Part of a small language model's weights.
Size: 16 layers, width 128, 2 heads of 64, MLP 512 SwiGLU, vocabulary 2048, 4.72M parameters.
Architecture: RMSNorm before each block, rotary positions, no biases in attention or MLP, untied embeddings.
Training: a variant of Muon for these matrices, 109M tokens, 4833 steps.
Each number is 500 + 50 x the weight over its row's rms, rounded and kept within 0 to 999. Layers, rows and columns count from 0. Numbers have three digits each. The size before them is the row's rms in percent of the matrix's.

# o: layer 2 attention output (transposed), 128x128, rms 0.244, rows 93-127, columns 0-63
# v: layer 2 attention value, 128x128, rms 0.0515, rows 94-127, columns 0-63
# gate: layer 2 MLP gate, 512x128, rms 0.203, rows 0-7, columns 0-63
# up: layer 2 MLP up, 512x128, rms 0.204, rows 0-7, columns 0-63
# down: layer 2 MLP down (transposed), 512x128, rms 0.0627, rows 0-7, columns 0-63
o93 119:595527510407455546549369518441473419572550453425595486442522482519536649499499565445490490526478452526509468472414513530505500500504496580508482519524471485553476503507552452500480497501462422
v94 115:433479517519498482468424454465560553531590468407484476494543484548433598580507502492402528564434467489565550507561472520451456470454444499501405463441443566519506520522502526523509461460521592
o94 117:569555449446411511563435515421430470525508388486569446483445526468586567539519470485492526574518506540466459449484538565581504512575512513522616505572452390461457543570523480508420491491598568
v95 095:390453506477533522454468394551478488548556491506509489526511458430570529482492515470425533517504491474477486475543553389482404458536592546483513560578546521496522518453540631526508525493491524
o95 093:514553472493547513513440484525483569527451479446494455530542503459475509490504415585479426476492570471425527439518450446501371465499551567552448501571505508544529451517532424352412420474497576
v96 098:454455502515480565536459562497460585551498521577396432498467477523585520630536425575501504454498499462586482552518395425524451648456501439541507506430504490468574434526426539552492528446521455
o96 095:447478569514505425525522449414521475459481446580489471457540543526449465492526526531506404575547503609440480416465485616588496370413548481509576501491435516564546388540496535531479466499467538
v97 097:557554530485492587486481434536468481517436504444520504468454523526515470518535479482536548487437503505509496627573511446527487468562530471526566578458553522456503543553476486442469536352428595
o97 099:533517446461540559525502498523500504529461520534432543428547476402432562573400524470482409491475561548482461522440577507423495482483528539427486472427476490469462457442516464494497459554546539
v98 085:425455529525566539501528581604543464424430461523591491452434556454469541455614491495497530523561464492526514534504408503502573394533464438466496468508474499501527481508483422581468502452512460
o98 078:518578423461495495543562509463488539556425509584508566528563483527491403595431528525509430462486476516485540539513496501474532508472463545526509439580545486459589611536476522486558491490577514
v99 079:448555467475494509398516422463522426516568488456532560422557495453437556404417407512391467544515441453523466468558435484506488425500492556546586467591549444532511508428461543525491454410486454
o99 084:509538493395576479490459516519439564490460486524490398472500548506525492472441464542503453500555515506453461564550454463564394429460418497391440487471496482408475510539501506435488474505558544
v100 089:537461504543500462454534470533565508436527480489475469506447496534505460452484423527500496545548567532522489428446511465510470441429504548449530474506453535485468453490465484461457349534377517
o100 085:440458501601496581497585543548420544476540528522504524479560531522496469430482523412551482553491549448543515507415496446604485540484437511489399484466498547432445569555514537561500498601427530
v101 104:480432478463515570515517457478517542478497450479482545539568559494469530585518490432441487525421449477508431455565465472458574470493535507546499482383508474492448528481607519604433572465525575
o101 099:507512475396481527487459481433560490608464449565529476472481564448498619581521580450460525501484454542521560492460543542450388433554588502461567535540503374587480483512469464462397472483514435
v102 090:491477493558446600517475441494481509477517507403471480538461504509533528478505577488475553508516495436432416543415469528523470565349487546423490596504502509496494434601605602478485469474483414
o102 083:438440523544527446415508588564508527449540471523537433511525479481626546536577422568462597571391514495543557486572555435487461456538495513518500530463550552539570511413421448502422435468407566
v103 093:463496430543543476514439507490531486563521470570486455474466539515604522465474540447513562415454449527446523547482471433487398372552524470422464564506464468450529369465478557563506494504478492
o103 094:511450439603442518419604563591542558374495436528497545600548553534478417480605462497527459480555541464426523489507507484564474533488468543552545522498476552517511559516481509425444494525591460
v104 086:545451486502511500541504565510555450551550488505526530500437465483483491630608463540552542500544474537518558580538531378499474543504592473519483473491452425518511526533431532429576539365506538
o104 081:557458415564501532577442465422461543530527491516528485565558596518420411516498526428520432464523507516462474533508467563529568445466473571507534508551496514441431393600526573569523517442507568
v105 091:549491470452454484397500437461509538596558517454531578605399556530520422484505394502566529468569479513539463412619519543509453448498530530497524466510448427512457429487588469459477563583460499
o105 095:514512463474440516427498552513401507473492521461487500491574466452460545472444576466512493535491431392461438446450546525543494465541457454479545447377525526532466400551538524595462539442455478
v106 104:512490559493495421490583513449457549443427487461493514455614482534452542498505430558543544600542513488434432435474470410433528484569505449658497419414494579514437490478486497517525472448438535
o106 101:494579580407483513561478470410511568575467516529436432498423542503537457558412442445477380496535487503530467573510519538498524504438508522436495600526538498412543536506543502549469486500561482
v107 098:619437553475478475519464539540443555433486559454496591508428548492544655511507484523472474471582522489562451583519514561512530577429468563602562542530536462516455542482455439476521514544430553
o107 104:463465527490553530502547515499421453541493490463444503360447494522522507539387600558467454545449384540430549543440463498551568528500535541409439484440522464512541473437535506545502527518390521
v108 087:526472451509540531456538487460500595512573452584526500565497530582551439621521476483549481488556446474483485530584579321499462505571571429437522466554418447511469470469492517524438606484482475
o108 085:510500430541503456412431540497491509471467550534532480532589582491465458445507496492550379462503500393462511468384465561481443434441553509519594487467465522461496367615521478513496455537452525
v109 082:466451429465586552459499546426523527410513475564417562504518488497469465554490506450377494505521409469405474465521451483451551486578472567411475489388503511456454531473480499538529512556503423
o109 077:421507523531452528493456465566531413465510525529511464542505541551513501467533600518621623512446449476574525598468490548494402485525539479554586531529530508558479528475436575436528468443499545
v110 111:640546523478528407506513545403402454493483512510503512507546532549497478489558428545517523504421442499571449490489510528551593521470575439624577422553490500476525526424555458614561488531529522
o110 118:458439485502480486500518479504506565523573538506476538539439558464512469463467518461538378465568479634411594595492530504495464484496565505407506503505491506420471487535573495435465460548438403
v111 091:502485436489484531565449481497468458486570475550548506540463576619538497493413485538592460507457522512623549425481468518529526485463478434451504459505479514483521437515487520470490487600545437
o111 092:376564446539463499437555531508533479493596561508500463513592568491481534498602396530450456503528496496487465400477555541556488533494471471473542468525495472580432508520529514598431463562341530
v112 096:506529475524505481473482493444424534532511428525484458479468526521517492445595486419530460520645550517396452530505517572475394490524543454581591430541478586453520542558528562474449414341409493
o112 102:476496474444515472509428542574420475437454618464489524472542413452474500527452456608445377476550561459601490548484518526556569480431472486453494481403497438417500510486556482462470464567487534
v113 094:509501527489489479516536547496446491356419566502397487524428555485570532549520595500458590570497466500495515558471485496449570534459480462551515504500533558494449455500453444428500460568512538
o113 091:442521539435543515548463463540434487449471507509480506540539492469582504490533527481474453447474390618484547513523496538542546580570571582483432612467579563434605547492438502592508517518459530
v114 094:508468502520538420519471550479466501584488521530409410572462493409530538591518392574427484501549487568574548546489463515554558530489485502549441477451494466460534485400512513525531559653514524
o114 096:585500474576447458488539482494439468532497545473528528544501457534502465542551471471550542518520451600463545439522562564563536476436551410555526469529452453545507490560496476501473536527495482
v115 097:504576439488520583483487523476484478462504564459500543536541389498434445563507404654465520523478489446490498563475484453438600623460476514525495484489543484524542500437457485493504566466468463
o115 093:499539557513494463495494368443458446509575504573447479447468565601522558500440504461587553503520530528517468500449454526520410384460610478489466530511487541499489419524426491550541382426454550
v116 107:469525475397502486512421545535472553483455460473497571427542553497451523591492458501477528465438468558498489540581446518506462437487525579523458445409593507473542538419589467557496555477486480
o116 104:572481474439470590533507443484465466528433491464473496531463447440457480490373547449457439492485433515482527568521527497499492460585574507509496577545427473533476518519552646475449430426655551
v117 108:567505546470443500508576533436433489521365605499399542538456491458497473504532617496509479460537508523466531503485490596514491582450500517542465497445498453505504564545501455434580539475594450
o117 105:465433540503535516542437438475403412543532493433485477440422427537497510514486587548512547540458477508522479548588390491444614558503556465496536490545549568559553482435449567563615569376508548
v118 093:490556558515507465481421419574602619553541470553557439480507535448542546460403503498435476511506553526508553454534450483440451476545389436421421512475522517481455583648452528440507526423456456
o118 093:501541469468493522633480565528563402486429424500511494489530543511515506571576479520466471537540607432543483471609523438500522489450479486488419483552442431542467542564545521475559492482567581
v119 090:408436508470520476512512531440519563537565430471488457424516476477451530571523547466512472490506507417528522464594503581468567549477422478519503448419506607558496546561510464612481525506489462
o119 093:472549534427444569523462471452550441539528550524544499474534550480565509492575538567455455570547474644445437494476540509615460500517490510496583495638511441496448490437510470467447460568448535
v120 105:531509511532553495503488486607464469416544567485493541490493559522545449511566487475542527530489450493436480447429534470475533502552536537483545541551400464475450405372539500504454465534437508
o120 104:480458436548470413459555465542556465399435512533458559583479460540398515485478524465511490453472435413490552487421482583530496474528464560507459501435528564509437610547493459523546560502501467
v121 084:494581446511471407548571524555474489449564448531527478430600467527516512531485489503465516486487427491595526498434450511459481604512476570505429515528465532481578450513487480570574423520500464
o121 078:503499551511457454433512505474481540492509476540515532593505503582497454454612466545609548506516490568452489501427409531574476472496468456479455528512443468550474573595506521496519447523525463
v122 102:544521546452544531524505532548442478529439490568511553518487517483551496458572535616505570473453471548441470483518495432419482448622522494515542441560507550471591455545450500465557581448432460
o122 098:569528433523501543569465530537510506527532454529526570522521494533470490510405472540501417413556484504441565521453451515461559469480517551436564522444559521539565570495483524440490345425582519
v123 094:424566589444449507534455456509508449523476432483529554539499488552469468544494485544505493517442520543526517511495437446472453464461606485486523484530579440450575518453460506465490484558566496
o123 090:536468474454502466470517419470597471414539411449509490560444488476531572415486508366419461411477402498381534432490519532486520453552544504514504493431423532468488432582526476484489464446545416
v124 099:488512537534508533480537484497481520682513493580413511522377557466599523440479527476517487482561550456429446549535492518524487492573530538522516529522534462390506510519542525436504567570463479
o124 106:595487494509550463421549611546432561508470438563517608461506411507493542555453565570478451531548497491488534443501452511512599563461523425576517422420389502536567441444468488495516528439549522
v125 115:510467491576532455475490488419493524478460496512412453534453471379543483355375502508403425466580473476473489488524510538521434417517492454448464535467431507495402543504534461577541455532534453
o125 120:449467507531534551504545588560448506553478517469520457503515494533469478523524534562615612632482591410634542544589525418521444575452492494530488468533548527535518504508515566418508599475484532
v126 089:581547490565549456556418478519508437495563547507524501526450506464608477379431434448442532549493492479400452494411513553462430483504514433465554461550423538529466517516448467458426458443454522
o126 086:474449440511445435551538478523472448403389504492538480440490522587474456534533442533466545378499483391616543479547555460437436488541566545461467546434517466489531551547484477529504561544428437
v127 094:489422531479508521393499485394574458555491517498467508513421502539472526530561577450540596526511531520435534591572466484502583457522528419480437497455536460512561529584468466501545592516555531
o127 098:572557491491461505511463471457393539524513461557450460443556542433622479564481559513520425443485533582418428533504494461421519623449541499499534470500471467442588417377450483445501482480475504
gate0 085:497558540505474391555528522400539554470481464567613439454490453434404500498478500526480585521473489466397469470479482440562501493468609573465446513527426513492510607395465427544455527489526551
up0 085:530428480496485620484476446592489457548494490461376576510437555549611512520522506481518483468493516483548508535497522555429421453508415405571573494538567504490511481648527544453560474492442462
down0 097:462505408465525623449400491548512508449503493468401534528422504500565510551530517467538399539510485479572549523473533506431449516495398531537504413534478560488496455598522578525551465381477503
gate1 108:482485457483549456540532470535515461458451528571467400496529482524514468404473462494336565501527582526461495514434504565384477474492503519519459459495430447486483523498456524438471559465536557
up1 113:508503474539570542414458598448505519519612503616445508557500540507485522444428506572596465473455536480455451467512563537481487430446488463489463508498530432525542460520537489490427473488584482
down1 109:517504461512454456537485449525488547466420496450538461422517486535538499517554486441409539482457490498517523567521516414469493514556496481541545539526441489541574554439425575431544515478511527
gate2 041:595402543463535489498428484507489491471446570480525515499427462551488473462456544499479475383444431459493479480408480479565557456512556550494486502492507546515409512641407477545527546513469477
up2 042:533473501478502579494483512546517492455551580568497529554544467534468484514420586450515414475449581504471506511429505474534492440484528383561594460551466534337422534415514487555465541459546552
down2 038:519548509494524490449532536405395496405465514536542531484493426436473529449554441530506473531544389421399515525485601408473546495568411426419556507490568551453570459511508469534499523435476570
gate3 030:490454527550376597519566576500517470545582586490486560540505522499421542451526516488482537601456498436490468496556516480425500595549474514419407483544618523543429484434487482428478432525469471
up3 033:477404562392586405468413609491510472485470465498442504405541483481484482538456498488452479584492461617490509532433483517462557455541492437425405495449531439477551495487512449483401501490419574
down3 027:450453439586504446498545557499535527417464506510448439540561442454543467438548497520483435610525488451543418527490474492504459496620473508496467510454548421414458591507541502494552525521534464
gate4 024:571529437503427438520529481477529485556447558537518530559424493424428532437490448476566427476486587517446579465530532517519406498604508550552565504532483467651483565588428529341469529507566506
up4 026:484561563527394385499449543414461544534424475496423440406498519501594543513483518528509422341519474569545508528562515512442484451480488504464444466452422432493531543470484469502491531478460574
down4 021:431485525461483459524541465496555413550491573509594507464539591588414489456469508486490405450492507484469481496547456540483514530480561551488518557432516426559460519517521533564567461446525489
gate5 107:486483566462516477581476376473497523472445534566475548606505413557536487401443471511505488541480496437488446558468573518489457389475479465553514472510550560473552506486639508509494571535459458
up5 104:507537348491413432516507444523471489527513461419478466480523545494534550538552516512534400513524601467484533484443463482462520553486503448501416509554476510514554504537426484482527514483570447
down5 102:476496503464508568467547546508501512497464548483519513531464438529514454485449470594477517529476500471471423505499548485564416503476584486516561460538486454429523566531559535460540430503450464
gate6 160:583500524512554468464547403421434404476524541561516492504531508425405610532374554476527445494475541540416495510550506530501536471558515520509555522585527498562472521390555468426419463533459560
up6 159:544526439362506514485487540558580570502524446466495406565565550589609456459526538441486519537502444503625550462415519464509543558419506528467489493450513495490498429526474495509600515510553411
down6 150:462493460557449414522452461476473487503544516450457584463476483463486444538467464498500534437360574464371363502577517492427441500549511509549476509566466489425461527481515593452434465463519500
gate7 072:530447525505583449485486534501431446513431557410481481443618468537511462518540456483547548473439484448522492504400483575455485607446460502474399547514550519406523513527529445381609512455470491
up7 063:492477467379471521591396554506570553475560468543551522501430468469453479439498519502462520467564466558433454531525516435524558490551540533523446523496411533509454540533504537522507480516489479
down7 061:512522499532498514487545486559480478492456517381554432541552487488483474484508500491614479451432470515582529525430514567499494479381500579493464515492491434543463435550432455521595490359501561